python train.py --norm="rmsnorm" --bias="all" --init_std_down=0.0 --optimizer="muon_variant" --train_tokens=948900000
Each number is 500 + 50 x the weight over its row's rms, rounded and kept within 0 to 999. Layers, rows and columns count from 0. Numbers have three digits each. The size before them is the row's rms in percent of the matrix's.

# layer 8 MLP up, 2304x576, rms 0.0967, rows 1645-1858, columns 64-127
097:455464478552465470364555457525545501564490548431441497427507527420460503502516457419510499387542519490442482489559435567483452532451582467539556507563502494558507563498540524489478452552475419
104:520598503487456458525511524482499550425553434456467458644507508535585493479538472473527440473579533462497467481422516503421517482518436637456542448476474484484540446509494567584591469459471565
095:413465400543449444491472471444528523463464533544509501503484482479481421481473553426423441473519470482419432501529446568527482543443429570564517559585494534479513474489490485522537427481482501
097:445408523516538495466549494527508455471506458523561405387491535544397468570441539513489428444538436508470494477519516555479464515623541528501483441504476474593485435468483518601546522504504437
103:510505521558525455470377457521480451474522545615492593499557611428446456510548503482498532562554460461569604501543572564543499394422504538483434379574472444518456489513578478500531506537441505
103:499428533454474570529479494589534570563529541348532476495536499530625412545511546538523538490504445529494456435504455543462520457460479509457464593524500541542497452486520484552525542528421494
098:491455479565477562531495529461422477541480502585511443494517539442512510498548492455536508528437512426501501453525466419592450505471484498554410548596500527458456443468529561536538455440598505
109:563482501465520459532456434545563506582519388548558550508461536551557530519545573451512616457526475487408574544525571519504394504480406508344452446535434362433458448472551522513452490526533456
106:501488446546639489510470465537557487512528456498578516419485500497540489538569514544491488515485493517486492560541559558579560505490493403550499546528473540430434563562476500502546523506546507
117:563509571616497437465412491550551479592524490490496408470493491420545377568496625474458589552573541567548469524616498528543497581455473559491605452444472452461507505445440498481529481496457537
107:514528526533464474382544427474453521551469493460537456492571437533573468631492435585540446566426492502531493516517502544530460526438583434445447538459477546549436510467490525586526502592543449
108:520481505553477516457506497497563481549571439432567493510536584441485488537510494511435564472419489561441502527442484555416504459526455533469552487686524498364453436470528505493595552406437553
099:534470497535485575452460483466518444453461499467460506496534514512494496416525551534510475477539472554547398573524539505394508474493466456543481451516446510479531476430517499574479487568441536
101:521501507447550638461500556530554543617428359442429526512498504485519459491620425549494533463494458538500502621458576529485466488576564520492520470427379507475495529521480502502473479476543442
094:594464486502502477555507420430468485483560522406397401498549483445550496453517542510499491453514449495541468438561485525481415519391525551474516384518468499524465519515476504532554538490530507
094:573439588552465510545553492524494508544421448484369483383430581489498537478569458441517509515494560547449530478534505489511466521475462468558515467530501502450433518552414451511485544523601510
105:525414468471483512582496434545477513497447532484483472442465538504467501542487531445460473470494504511604448518533560480533558448463446499511578451471484483434475397439516477529500494564488601
094:526387528573515424595426512462557489520544437396478478488404467492473506519441434508469443553462570485471420435529522538528544512498509562568544388471414549531446429580523486538478599450456509
119:503487552499485553529479472508489506482546458466465501493553480525497486454616462523464468490448553520541531526538563491434497525479512513478475503387550576533461488538377384474493481596509507
105:506507531512531569514482478564485508520444523523542516368451558493481541509429522483436491494467589501541631524434533536472420405512468498465538459531466494537435464451592407552409471512466477
096:542531534530446422491591503528509570514515487532503580521524483429547531410586532567487512440487548485573470530530463568374527458482621500487512481519454488539534496494515560486484432482603515
106:448515544485542560499486451438482556534408512516434467458572544534541517510517595515558446449523505482553477549564531476520412477564488558551506526513490440504502445499534449519558559588436451
103:599489444472504495564504520478566528461429517538534504515603440461475521456502491479437457537510495558554460597488419562441624529471430519556540470475580461533489558477488507513482475576538361
099:493489543445555454414500488556407582567403468367569517475523495511534523454528514636466434497476467517551535464428455487458472574542485390474615560541383531555489470469441579564452480436540561
095:546503517522490506460517550430635500490570530502508534458485536455475516507550470511503459548508583499549531528545543443491476507475474401453449523355548392508492558463455509526554446535577514
094:488410477392574477499487533467468496505502534514509440521512603498492516555475518581469606534485595518448517561523497572528461466513498567506596508480538532490516498541508450409483447466443524
097:539562444406455453554513488431427622403466462482582456480415457617429456443525575543395457507421530524486527445445533517526441626557509489462577505494559424488507422548579507483505517575491481
100:435520437492416555550556411440542540491473518480464475505471459504505618453473498445541453502481432588469544520555470549531503510515537486486439502485447526604579520474547510545550527554514489
098:583453572526527508447416514459526516416457487440381462551490474553496529533469516531399542471511544498408522603509387501521392515441483487567532517490550503425489439569566505478526471443437489
093:552426592520541492598454502507525421522435519506474441473498443590487538493537489566466479501531475448570487404667497541580562556417547467404530435532486473450582483519498517501533528388512586
093:531552477474478431542507542447452476475529455447542434516456580573527588440475538489403533486488488560376545481430472547522578601484566454530487539528569483369520547563527502480430466498528473
111:510489605536482436451557485470517560443586522412542354421566508452543561553495433459508507548582490479485428525517472506532469465506448420465435619495507556426508436424470516465617506569512565
102:397379533456509479484537553535469521498491451593479459520419534587504456517464413533454423531428514486498518461494595602547532546519468523464533574494492565541509509468551565552462504524528563
094:573407441540501529532473444411524560456458533445492434452474426421436502445594517525531512466551550519493430515476564511411501634488519420488462439488564456430592548560476645554510591465621574
092:523488395518447503482479512509511492580494481480458561577565506559525499458537416466514551535451469490398559528493385557471533519531617475545497485500484411391478474426458437457498545442470483
098:493444488524506527519483444489501430375459479454524553579467535558508492433448521486471491546600426470392455466536577498453446501512537526490535497542581553559388552448428470408540450490553488
106:472427564486526430513499570484461486508475499402477512542503513516556573534480516548513582417546474485469500505570444502616402421486474585531483400438494505568475522482428517514563451514483599
107:545522448550413502428391541434503576520467385480488452504503517488455455499499427501557377414475532418431502460495476526578554548424568479512456533481488510522447534552461446461450552436516608
100:488475506511485456488605504565434444498522443569484528495479472503521554516539464516549498543476490495602517517506384497460417583409522514453454531550531518397464505403448472562437577550546565
089:518510390467478555487432516454440561433428499546486506566481541478572444646589423547472457505516609530528474518586510542490479570485422534491491484526553561553457539446521537542510521481481527
104:550478466539520455437526521457585523481451432548566560443536574476550540616543534577476528503508617472466499567501541501450511543476504455414500585548525476490497427471415418517472459484520479
106:544518521485506486485552495546523572483461508449516433539498482402455400587526495504594544555429500532486500614489512477544452471519454495519495629408511483461519482438527453567555519531487538
119:516504598486526542463508527500549483490557530502482525491526516537485510532520445490493554635536502486541541456520482561478500323501442445489560520522568475468593494501542533560489558449474478
103:523448543570431507507464597534559552430448495471498452546478462533488560483556600470524508411615537503429526440496493589452451560499505508557540575486468537467495552490501522517548551458473528
094:409444485545484509525478565532461535396532526566492408460459463560456536631439356464534426552590509580549489521499432544516466480489527499483544556478505371523536444498437430516511458523465507
107:490503465381485478447536625531352516432588498456525528498489499526496495500469540469468512548458479451482382439488390553552515487518499531461546474612459559455468454528444545560411442501658481
094:556440486464462408511562477540575504420412491524506508531469523497546460473575429473570546527556565448429412512477456588467406524503477522471378522477518549331495473462493491485601506567472479
098:496498492523511410506622520451531439530435457464485464524628510523521525521518573380482478488436525519413433476600363496476536534446587519514442599596495559475663515565460502551498391528578413
107:460503558503461549469589439568455501444542513562537444491440472532523551410503515509551492503491433531439455569532455494505533543442477564498520484522515573513502475396502413437502486448475517
108:533462589554496482411524531442674460500521566576475559528493451550482480518573448495504518531483452509466414523461441507487384564580521552543482488517519508565504476543541491424475445438477509
107:504422455418627385545442558413459512490516519488481492534453484466468571429552491516513447432442562512413491408556485569516543486422539379503535530505399492501492382488519490564538534522551522
106:549537507458476434443457482427516519496526469457511530446454495548568451524454590492484596501408529536578486444447500415435509495483451439538582485517404506579486494515529417383540560430479548
093:513525528578564511496416478527493510453417498484468425491504499462475528436429619503470417535480360482537579510588518576507536437568472534589456492633490411572475503472517479500466468520436514
099:505542550548565482444418513568504499515571526460465462434537492444622482472572487520458483486537450552508546525631444473622524460378486504514492495490494492495548550417469477553488544651525423
111:503495513518489509455384524579504474537515514457466487512457470516465592517520539528495513481526539537526544455504515603476456575442514500474475462540453550543532544528462526523487472485524448
084:496452507462426606536533577499458413515522522483449419576612595458460506515495464478450464482534580468548467486504480442589511534562603494544501600486562455494472435507399436504578450498435562
095:503438440572519483545518497442537564421541532514515489465528567488374502527449492555519522510502440608523464413469454509561472538481537581493577598507453436411545502555548496490445499529405570
104:538510432558487507494493533572495544540559465541450534507504546570609490528552453488465467543631512496459574476608483490454426341487484421617590532439510542499442451514548467423480590591510439
099:524440351468468559456503510420409527586495562522509394484428524537525442354465484446524514466515421389518514542519470516539523497510524476483468558516554456516431419480504517454562527405535557
089:470536513523479492532529513404561512465597586517452499438431560599494523447476512478523517547560512430517518539491494618438491581454472438476450554558523505445492407607463420590521392525453436
106:516580449576477492527473420471425465503568436481612479530563505568475510421547536423522454538547486547451498467513526568474501493562505526486491503495482550547497493474535561530491482519486444
096:491498525536568449486530602519517508475628437522529527514518549514568593458512528482450537517631530489503517559477474560550588575481452558619517522501533578501456462523408444536534557494440477
107:482501515479447493522471501456477404416444478473529443495472474539482417557495500570538435469553442537541537461522464567537489466477579458501566497504462477545510553504516457482458553531531513
098:490482505520520592476400506554510592489538510563498464473505500510516488564556533566538514472572533432474537481473424466504545411482399530453607529479517437472428461566504494405503532474541602
103:519550409502524457455499535593544614493492454484500496513569540475553434540580482526498441469508489463455518458525470457457477494429544488625487432474477510455469493461499410493477481491480427
112:448502470561483469461517483466556439506527407450362537461478518444514498539472459590595498460481566522560458536495511374570524477550424479420438505500478526512517537507501404505573399524499449
095:547553554588395586498469545529524512496534440552500428483397564549478486466455566553479539511452506508464559455630420473511558557513554562556542370461525512480513414526482499431485527465567474
111:457540468455408410518418547458521537453544505584459565449442508524460533470545422532388511525472454408477424498521521571565469510534466504474497471543457514515475564492458464491519500523510556
091:444518510525392504508505489492531483590560522490446583412471481573470484485506542413510508475520551407573536549512516499485525455484460537468408474526574431415435467554510415581512542527526560
098:521451527455516573515564502493518426394606495522501639491345547486443526589511428537509422535511501512435428481514512492458519379480503397530552457477487535465572501510535460492479566579549504
100:371520448491635431411521564530459522511460423525444450482461535509550512538444521508549459470466530511442505489556552598457532578531537440525534497527533496446466527453510585474536497432548545
093:492487432453519499528431537544480524403521559433458487451489589629457498521428503523496475375499488438524489403460473523563530454511549475524435497484488435499497488525541472578426537492587524
105:581540535492557418474564592457465515474470491559521513499488501548439481403476488526479532496491572552475552517497440574485646518493488358604544523540441531407551478470453530571486546556551534
099:446538531540434426503488604505487453498491504514500421502492434500475539497443527539490625421528483596481646539446493488550521529507508567403681517469520503470520557565477497550543506421545460
106:507577524488469559454604553483513584484442466518538471517432519442514439428452524539487466442458453516624503650548579573526592513542419558518447465412514449475454467498424461484518551437523473
092:448470436541583534461545563438560427472487481476459564474429398524388497500414491480469549429449538590494522557472621535568499539564517497473533568457500502575495565537430496602492432486521500
096:566568478528452508571490489468469555548528491444460507505456382488547505479543453414503563419554531488528481506504521455490605521463439455428505457556565477590518553510506537558488552558482470
102:553475428434594490469485471427491537444442463440488555513494544509527555392448426500523532511486481453498548377480497446504495496541602513564571470455429431488457582554576438488448500382435455
106:443506501630525469378464417479489538504481578472543454420495501358513440480515478443484544513572427589430528514505450419549502458538465477506528493476617479506508542519449511433499428514610482
090:401558422535466432396506461467496511507563460538449563513522536433484576461517463461489630513559552540541527467584545453469518493479589544506589508477546601544567514429489511459404509560500505
095:540590564494453476490511535585494569541446526528536502459433578532521569485571485488526556475566578492576495518571542486405494425501522563386407489339467500517566517529491531527489512498622524
114:499420487510533399515515457453527401494505466488515410517534528428518451471521417398518480376454573525554497560435582474497501501432474559465539534570478553457447480465558518540423548524522560
093:534496453577521529432401520455480456530563575453529549554495462549423513456531593562540502540525482523532394505465523529507512475445507575424501539527511540455514480523477515498528557536502447
094:587521435446498460480511471457537484533498434541451492527508457426594614427511478532453481410529476566468561434558501517434416461434421511509463517448539443595565562473430572529468483463509447
092:557550511582543524436456588540469486477396539486469527454505516511507586493539497410533594494504467459490490524425588523473518472424515475530401479524522480448546542487591428569505449495523480
100:504450526434561518457454516392489578547461384448501482470530422486453542558474574426473514500456554525485467495450552540491692597465536478422496507546556435554493530456528498511566550563574562
100:518499445495557514519545610581497582455500496479463431498583595494497467528477517461496430472518443426538500500548490437456403491409529434469476497496440389498515461474429521444482449461543536
095:547487486529501514557505463479581492435546609530544500469616526422466385474476501462445523508577495521486509529581442518481529537444487452484499461486509443562528549474411483480488514474537586
103:467625488481405491451505483495423493538409485639512477509395440491445449589522446544600500551476560458494441507573428556565603503454533465453572468434552512479478499352565458516580521527590522
106:551561433471528574531567523486493560537595505384536446543490484505520491465502529433449562444507557454539484498578513414415545465498455458486555487572498504532459508475494492540507507578506490
095:485503538465523458526568481493497479504480452496528514466437456433425526427526495533497500435507408452488466494574455612604555509541406586496533552418475525528476445643552534492509532528606427
105:608530417513482472436536546546456463536486467477490515436526474556599381476565510570458530511529406429477436575592421540446527465544563538436480504470469522510418503622549544401495553464524532
103:461530475511510520388501471435478403507532504470523685489436485466448377540589446502560558450522529510470434470455478495476497499519546510536489485434472503477476411557527448457476461493468585
094:540466415468604559544593528486509500517496595523404427478498482573553453450484572511514570455446444474585569463539547567501451518580553439493418506539443498499559498539498415500445462587531534
087:403561483583457560450499513408503531512473538464484475530440549525524440480546438532493498511529431474502502561492464549480524534436515525513368441578484521458579527479539439473512549566550507
107:475516499480433583462473513518528478488531519499477455418572468535450545474480538544545466477560588552514495477528480465520509500439441453502566429513491539547575527567491549447507567634505397
096:502552433568459461542456568561452517501502575547410478521579510553512560453512516442453598553613454575480489534449542454466486519400479451471627535487430567436445369458458478503525490438527400
098:378479401551428549469517520491470489435499490504537467478508417409456563492488584549518444464530497516513492510452472552580504499546473451500526382593493448628492442586543554494511462471470507
086:512502553554540586460496490493423471398404491458558551468491470364472534473511525494508428530488551580526470512566480557500524463428532530535543484607473470454465492576531538518556513606464507
096:517496519504418498546539509513522505470505439531555496437485473388492484499630584447479445558567506435416429568487351509547493397467467419552546529581518574404529460546459531587521556453432590
097:521489499476424466486537527458457528440607411513474532500479519490554488458480505441438499522502465512514451461484430503472600447539569562371519439532526489494430439590398548400508444475404557
107:512460454546436542442520454560540487432536495502511522545522502508504462582556422540464446488448460517428454522539441481539376500517493492419448554495488482504548472497474578489490553506441537
107:530568464496430449455463514473498455454509502522463483472495488501470492498443483521515578500533598562403479498492520462500501533518433535415542490429571569445425477516491450578526426438452569
091:556504448492493430540397448507576519446559464499567421456521534566470481430513420587575497455450537501448459455594468520524452463495528534491497504417368573531465571498487499488483487523509410
112:515476503563436509562531489484512512457559543489498565475525443537446508466521365516521573483528422496420588538469455515602520419558500558457454476502493405574552500476497503505503432624492611
104:493550415464552570426491530529560508506541541542448456417505532481492442509466510439504468573558476516581513564510546563576526499474477535484579574468551590599525546541507406518488593517456535
098:483550551416520529587495435482448460456459591649470526559447532469465435457529429574434530376522575536489482537524427511508414570505490531547501518476540471528495487470445540533473481432582544
104:539464489458465527447491507578465507450467516479542530531509434588530489477419470468555448506501529488450585495532607512450529544472561434521549440517400566482503432522496499517523420468560490
112:499524446457501529475573508542415549441488435569497425422484491475500539670500470513526467525487460521444443549617472507524527449520381553485434526537562491501468525559563451416420472477539549
099:434609530533408533551573531543525510494516592532437511562566488447487517447405479534439497523613421533584570484514485507501606484573484474506472551458546487592510562473573539524436505485543586
100:484549475516509472553500507510440496511527521462512492514470495523457515434488445528441462522415556519603527440455514589569517482491545558469499494422504519523427477344470497551535590561516512
107:503447511569436499456522464532492412455549479547516422540495554470448599515487478493395576462431498508478560564378473538476531509529555584479516417552508449522493466489493448576541447572448559
095:453479545554403512492544480597508609493441515554596536527523466496490468502482550498472540465541559497397532445504560498483519545472530532606486545498453549421492506481438458520547651526481450
089:469525527582539571501468492518410680472467505535533470472502409524481641424477540456523558521483516460533491482578502485486479492558536532468483468561379478465531408479471453487498578509508513
109:499522545479390548402521540561443619500545536573528464538561499483521472518559487481516434384565523633568409430502462462484618468528548500479493467522528430552516525500518464515451531451539546
097:506486529533427493534499489497510549501536532470513430543427501546545510482503500461554487367500515528552444533486470462570517425479537535576511487531460503581512445473510548502573480484577484
100:529502536464570508444499449606532449505578530432501424543525505506583599491496548395556452474493535385498524538571535521556447465479435521420575536492449531495462534493485570486461464452542532
095:449558531394532542498492461455529494552445519513524551478436501512525424522412407578473504457502474457517495432497458506593519489480482554480437460433583338397427564514599523498533475542517570
099:494404452517484400400509475490651456560555515542551484528564520506480487392471503425522497477563495502464572452504534594546462491524538519514446520522518563540508504556508466477533503495569515
100:568456541482370480512552512537503478508506452469501588416570439482500560476611496443541495518532475485369513483542476528579510505520459556543541440459485472478454523516504448466532539523521517
103:466577545500551570564489452514418533541450604519467466488404501575478430570487521438532487517480447578566404419532526503538518488589549570498500514478408558484486531499446477520440569477482543
097:509498453490615476516451431525381522497383497497523443355484523551517536534493548455448498465489538439522545503476476540582503493427558500505475418575532445510498577579475491581481551455595492
096:475464377541508472496475538466564509391422561547520555481462384435472468517424488522473519500490487660484498553488487488439523438549564484456544601468521514499573462430521460410459534448521438
098:539520435495405452454456429470494497444459500558551470570438378532481530510504333505477481585504543505462539515418532570463638481605446569556440482526529521463478530499504456498548501586502524
100:490540526418534540559425500558554482518494421457518432422570416414523513625528537427502497451507521467575448551501479523507529547423561498504473483457505540596538627499419457560420443607438479
084:517538567454456476498422542580529526492503589466437560489406514471568580459592540496432432498485482395529424424462544465467497573613518480453560510525481489453491432487486483539435468438385511
100:467518510388428513401552517549535482473538467486499493447481507482512472477538487557511552519460586481544418500460502539574550506474520446404498338519484484502513504493518552467557543420542480
096:600551496556454495444449502416529493550568528523434377474478538432487486549461510523527484577411533504544496530568519432512570561583460567508508451521480529525458532498510470546487507442509495
103:484489561441485415444535547483481481480507457464490406406540509538592547544509463508506437489576439526579404494580528471449490527540455556493586514491517511573458468431478461546560601472510512
093:468485432519492553412501421449550518529522475524523484482469479639479520443458501431519423576528537484425511512512522565371486533519509398435468463497555429512584505410633406532516547486499446
095:505596538563534504543543471516482488417543490498568458510551492490512519546563567510484464464560630451557512487447498561531436500524521469475490462551490473509442520572516472494447548534548557
098:537544439579504551450564543551395527525512444475555397531528530535416485445556499522440482575509583394443473521529465497584410452511458455510535493512588504487501499479505513462603551546535524
101:548503474442480587479482484459488516537532491470526570548418476521507408526469592481436480395494460535505547435511475522522475468413556495478520469543431532471485450473539465549432463524440464
092:564437434444479463494594522514557477543563491533452483577466458428466495466427448540444502471532476467418462467597504509486536510588425537395486433627524420505421505465533474516521558558469523
107:558473529477489417529423494535515541511539354455470494502511550447596538452477381497461489541467524495522491586646488490497432459521484515610527518513470500482457407448499505497516544537524496
106:617487532511470505445476483526500557447416566518440525493512597526493508559548444487489457523573540536465428564464443543476538500528579590534524470461466472377565476425531534468554490497570513
099:454482591485458530517531507441546460423484479609555528573540473464540498548532450492432588519518436554497392490534466543522448498473493473408513451567482444503490430385474477591551458485469605
085:472527562545458463446387511612426511474478382457465532463581456464584541432524462451539597493488545481535478588488513443570457545489582541479489536542542465584427578546491518528454552562513511
106:507588470498494459452611513522482494507555430526574673443486490552527536452493522455612503520544573441454491493501459499482489566512565467490480466442566476466477506619410449545552480507458531
093:516445429507574510449653532527660372513516577492391591537454434489571511541489419515477422521510526411505523571529469580494499492496572491545605532437492466520374549555467461486531530447514385
097:473573516528445477542531538591537537504576542558540535516463484522505444508579549424463515509427533521496446585596538539440432520516484530447461598431539498571435549517558467520503457517480492
118:491541488407552506528536464490472437526466539506554526524502491408563460474472444464418516515532534456569459498574472458363508535518469525590526545513554528535489460495560435486559556488512502
088:444525531525559431515488403349433523500524499559480473402560505521412460457500433500468555456521548479503468466538493538483511440520561426545516627555503499523531504504492520509456550419561537
105:509449505440551421417580386500491475515469484412525479492553550410435547489558572503588563476520544470529443517449448541474474444568657545544488498599489486471414505495615444523487425570457484
098:552472418529453424522500459512468534460490443492511452498411551568527453531445536493474444448498448473616523515482480564501613516514509521532580513477563600450579508564488561490600488493481461
109:443399518484477491591477485488590499494484550511434461509535543510494504547528532440497450469452556576578384457613463473586573566569609504503533503545529524522524537415470475542609480426482494
104:590524476491533427517590436477557413373524424482471573439490573442456556470541476506462437462511508524513412579490493504579404481495465566474522548440557559434419513496465504492543488444540504
099:476558426545478510492496576525611482513562458472571512451591481596532512436478539482499506492457506408434487461518564474408569428519382536549527524501474472511540552430448534523483490433580597
103:461505520515466535512536444554461483519585582572478531498484542486500497479546540396518477551547455451385495485437539520511549450494510412517577492459516465480493551473485469536542478552452552
094:502471584454611410576424567449563533351487486453484444586519559560507552549568491601446490510482479558565587479488498464555423430501471482480463491422494478527474477422503411428463494486470560
097:456524458445468439602488505513500486549423462459544496489550474503544483486542430441520486552477470482573505553502450455478528555438469529508513510534534424467479513449528476475572504531603514
087:499479382519548440502456528421581509585529574523511434520418431573429472486489468490516487452444539436466421523447506429497551490477486520499496512566479557495541549598492489504567474478424509
105:499557507539433585493456551507530526455568546516441500511533495568453503541525571463649489548456516486529468437507458593512567427489476479518537462469464468481461490500492497519518475532443472
110:426579503537398503495511516456423467524435356464574478533455597503419517586535416478536583563544460473343556512475500482542425513550415402466509565498563560472546477516515535560525503478521641
111:483484527439528422523488473432590467503493521619480472457507463514475512423525544397516528402547436592495451568507536435549527552565473550540483545518590462564613529450461516556568537493517410
103:522506506522411512450575522488452518438514518532443526513578616483468590459523502486577563393582442457405558579578445442499462458573545433450479522448376548514469471442518527588490454427506500
107:511508487433448403496573466474514593421495521508528463473454452425504526533430415501544555513513505501567551458552520532527511476478528515473482534540555348449426434469446485459384528487469541
095:547489460552558567469480580534524460450564545484454486580422541495504549485534452423417492536512444473434476522435484521508462434478476533540440605481483468505511493495434560584412566444505447
095:470589545541507494436468611477565494557465465518512455487428455584431535476449479525516553547433452509409506529461519513503545493491483595472519624600449546552580507568449559517534620545516572
100:497455456446548489444489417568496510523559372602536414565541519532517461554498547468494547537472444492499488479482518560463530541491503458474458377515492522563616536497418427500475533575501498
098:545466597596512465560504513506493561451503445453531495437559450416546466483438588569451505499461465504523531426572511521495425456437484523502541479458544485467457512441434563480438571473530456
096:523533529446537568463465525586590392471480484541465489557570509416551463601514576429437461498470443470529511495458460544448446433523543446512561540531500521469432565528515450494555444479485569
097:469423509511582473447500468526520519478484483515395493491514450541508510430548497502566557533470462496538476438488532568493455612437401605467478436557519415465483504648514574552557580446515505
103:573482509512556529513524508456433525532497511428528458450498525464584461541486571539466442542478553470533534440554516543549489488578453517452525402461533467504473501461458636435531521510487534
101:496429499499533565607476520575421568488543473484515496442515460571476459495477535528564514492505457558405334550508521585452522404614510516484444493521584514505426485502564460527472499546530497
099:462496538479436477568511543482458507430565423525517569442429487438472344551434529556530479443530501501477543472441564508520588467537565498502478511465520584523556527491488479499462542501582470
091:315535502403492487497536488540533482535437525447415510501502495458515586510534500500507497527496559460457489564463465524475470492581486467419437517520563432592521382491536529453453558465466399
105:388437509472496452485592489432568507472457503507527521517538525587500530498515565460493556503476501545405490604514645500443481547501467463421532543531432516562525507537428476476392540519535538
103:560481504441480516485543494541554463520484422480506558528581530469473476521465478479471451557584561518449496537504543478438509419643500608594430525469556423468530554450506539518517506510459536
103:522603467457467564543477419566466465402508483566492608480617535450472500507466545514444505490443557472512520469564478501542435429511539560570526579463618518468526460582505444524508463532422500
098:577470459504494507497553497479524511534553489472546550541448456570514520489444498520467503468561468439476482531472462492504511445523514417598527489467469569527570520472460497486498488450477463
096:448558428487485473479491505484512503525581577438411496540605559512497528525445536552513519498570434512524553518499489528433462492466547464474425496520521519521566421491512585517470527494451552
095:508516432480437537411573527563509478567469478589492468479571534543464488451458533473503471485526516484462485547478477389383567448434595520533619497486491517558469457607480458600498451515485544
095:343465557511445482451463505609487512496501565447442394534483485482523540488564489350447492465585567460490609601530492553534507465465519498570445502377474573498532521445558480511484448461485490
098:492522399468466505513523445536681516522512560611565470520492431595543487507544541520497584478510630512507532498502466516462464439494565523426509524489514539561552584524527473492486543598536516
107:458534515518399435493456448531469543536549550473469470489472429428495505495533513528587437415548433450590516558526518497511529525567449537577526510421372524568455475587469489527502445524513546
108:490384526556469590495530552516518465422560413463511567489479594543519547434480508467362579572510460462519468555536582649492510534491566475537489502547480435497528482538442491437510503480544506
095:473544504496560462542521519499470428508474454457466472504496539564472471508528548521476602491491523498498450568501519520582577452456450484465503516514465522483495461579471506489529500538522485
099:536467503466575440464522431540456518442497438481513389455520471450485491539550510551506484502520535519545480522578513426504455506561534447504481527567433521471492533496506515480511528492434453
099:508626495551530529526515520476516605515366424521297560534447519485466509446429468466581453493472490529494550504554489535549501476525521512522466597513475477481599521528437421557491570515473506
100:532520502406488444494528532612490490460462545452508431487522539506513473464464548539515540509481467424522499564532434436502581478470591575619545481442505556536561480437447490563508419524429536
106:384527457497561498532459465523463557478518607517465458486533557496565477584510437473453476490437494543559570489549485461528539502571454481517500528538523452478432472416579581539512427468520539
096:488433436513629499507566580414514478480526539476537424433601577549501499430542514497459509451555475485464538486454504572577627447512577536504417481484507515457605539499431464424491463489451493
100:516378495510483540465476551429485499542570426562353417556486563506512510538462529463462479480511476463477503525509627507531478582481597556547455453570546585491478486544506476550507479554456493
097:518415562528485533509482597584448420473457489539482519407543444410501446437482490478488484497538477464443465477430445558549418518458512578637508418521519513494526485480456535636490445527517497
097:556527503506488549491533511635486450430471567468514477499517486532398582540538571487565579498466562429538479552448570501580541541522496460409529455486609526609562456396442447548531509542451542
125:533440504466437591546532475520597490491581427553365516541548416565534505548625515513490563541532502490407452459488435539431574462483452503548539548503517490500438489437447504564517522366542485
089:482511402546445528427546426532559520560600514526441508513477483502495596489501478461518442455464451531510485574497489510473500533429464515635490496477463520443487468500492482514578540481471479
099:535502629619426510450474605476488518466506489429515400487432607472529458472488427385481500479469564514459523517493545594529472443432528484484498554504492517472452447530539543494487484527584545
092:465473476483509456432532387525525482525578448544498551457489493485521433457439506539479483494408529479573507536504473530492503523461508567530556499610528525499436514541454563497426458480486480
098:490544608444571450483410516452547473492496472458441506470467491470524545448549454535464440465443572523486586507526489479574470525574597513550429542490454448451444466489480471530499427487462461
100:451569386447480475487563502448426584504569452496390462585542546449484449400509569515462536406534487441465568480437493466574502496470568521501471419421535576425526556446537420505481510525488563
100:594480468478498547571580519525568444433520526467500481470457427442445512503518571533405490433578531472586462523511487494520601479411559451526412455466400528497547506512509521492451559451504472
107:490459441446484496486418549503467447485480473467482403571449608490510533456621556479516553456501565518554476577571585510447466555513433558438556445574562553417509440631548492629550546493588541
102:499510527435514432449505529485470443538506502540567458378396460546502562544569466490484552545508519560533534529482495575582491513523491537487495591531559453540540515422476498447469508508573466
096:438494535591532571497515580434543605451460415501581500512538499473456502449458425481374433514485552480509500493463482439394528488550541531488530573506517522523457500490441491479486523439582544
090:439469494448495432565404484454452448539541563523556472437515563510455539434494485579522528482386503593498472485504438501412569428565511572494571524552494475484499538550420510544551463501513541
097:567529520563519433482500478449506504464474515518519597459563470544556469452557370492486497467527617478433541443563508553528499523601517468450473561508542473544439471546513501468550474469597584
110:574504509458346566550492523577505466550420560425534453454449343480548505480580481489521458471456517487577403519453502542438577425497495486548471487482500529529438467510442494543514600460500500
101:434478480476514415529575493516480465411496493524537606561449553508510476535595564456468463471572449472436536549568627551482555549500471551469562357499430481527582586518530476503472487547554465
094:473526416467454584482469539475418448526434471565569541531452525491503509428498501504563477430525499596503574502516511406453508534608442582553511429528439383514473530608453555537512447563497461
117:431480519463480549508433441464456507519503524523442429533572410470451497429504516505497513533470460545504473480558483562443558442514449554496513477485376618514519423403477531413582456494490599
103:487517482561567379606499511622498542622463502508600451534527488409583593526504465511566529562513506490512474574517578585499562531460518557447427459448515504509528536412597477459453569475482375
103:518464534564509524520514444537468486537440529600500474476597491558507461591428462412415515544517441444542482595539529526516508531519431430509414521628475513491487514478554461597513563573465473
112:625411578543486492543537516471522444491524598386309576483472459664534512513443528567579486448391486451473464477496464519604500527436510534518471446489531514531389457540426553537561625505509474
098:506424507566549541510463554411511517517517526447525473513470533434479521607450451444530520459438550638532495470492566584442483508590495506515568433556470445506435500459429511547501579510570506
107:529502518428560478531428486524474541510445517499533481575432517573455441536477473506527578638506438572574435512527528556446519395502513556487513503465498471561442430506607500512583488508473581
096:586431491569525441531501493563502496496578451446422414422513499443413540471501553484435514478540645445526472472509498510519482464465500450401491468459434592508437515634482505533463498523521583
107:529551507436502482518561549545469407512500443585585599511504425459571521473517502464385480546453504471369539511517508527475475507481454477544394558473469438507423527461514517510545467536564410
092:516524509463451496474503548495505463552543482538496403521524535492479499544540493506579497407431457545548513528517523554494540522629608472489487386402541493497454564432338473477645524474501493
103:559550492473455487526492535453501473411515460417537514540389501393489459433453525455499509409512509506472538498553458516439445520476499463484530516461472420406529490479422459488558474514487485
109:512480498512567525413522490499478583593530452428454440536547494485493582581511587527428428435487567574537525481384468524439489475587514465571439537410363428448438518511538593480517617516500502
100:572405500507507490497504488482501544547568588499507503498533503500507493495474446555359628497433507543547579431471434531478519334473447531401578505462531567488456440545473425460490512539559491
094:492550475561476500444494583526500505559464486509495438490522475459463533488461396471420522407510485557458511490516457605530496484506568390525425410561465427527445507521459522503508539586569598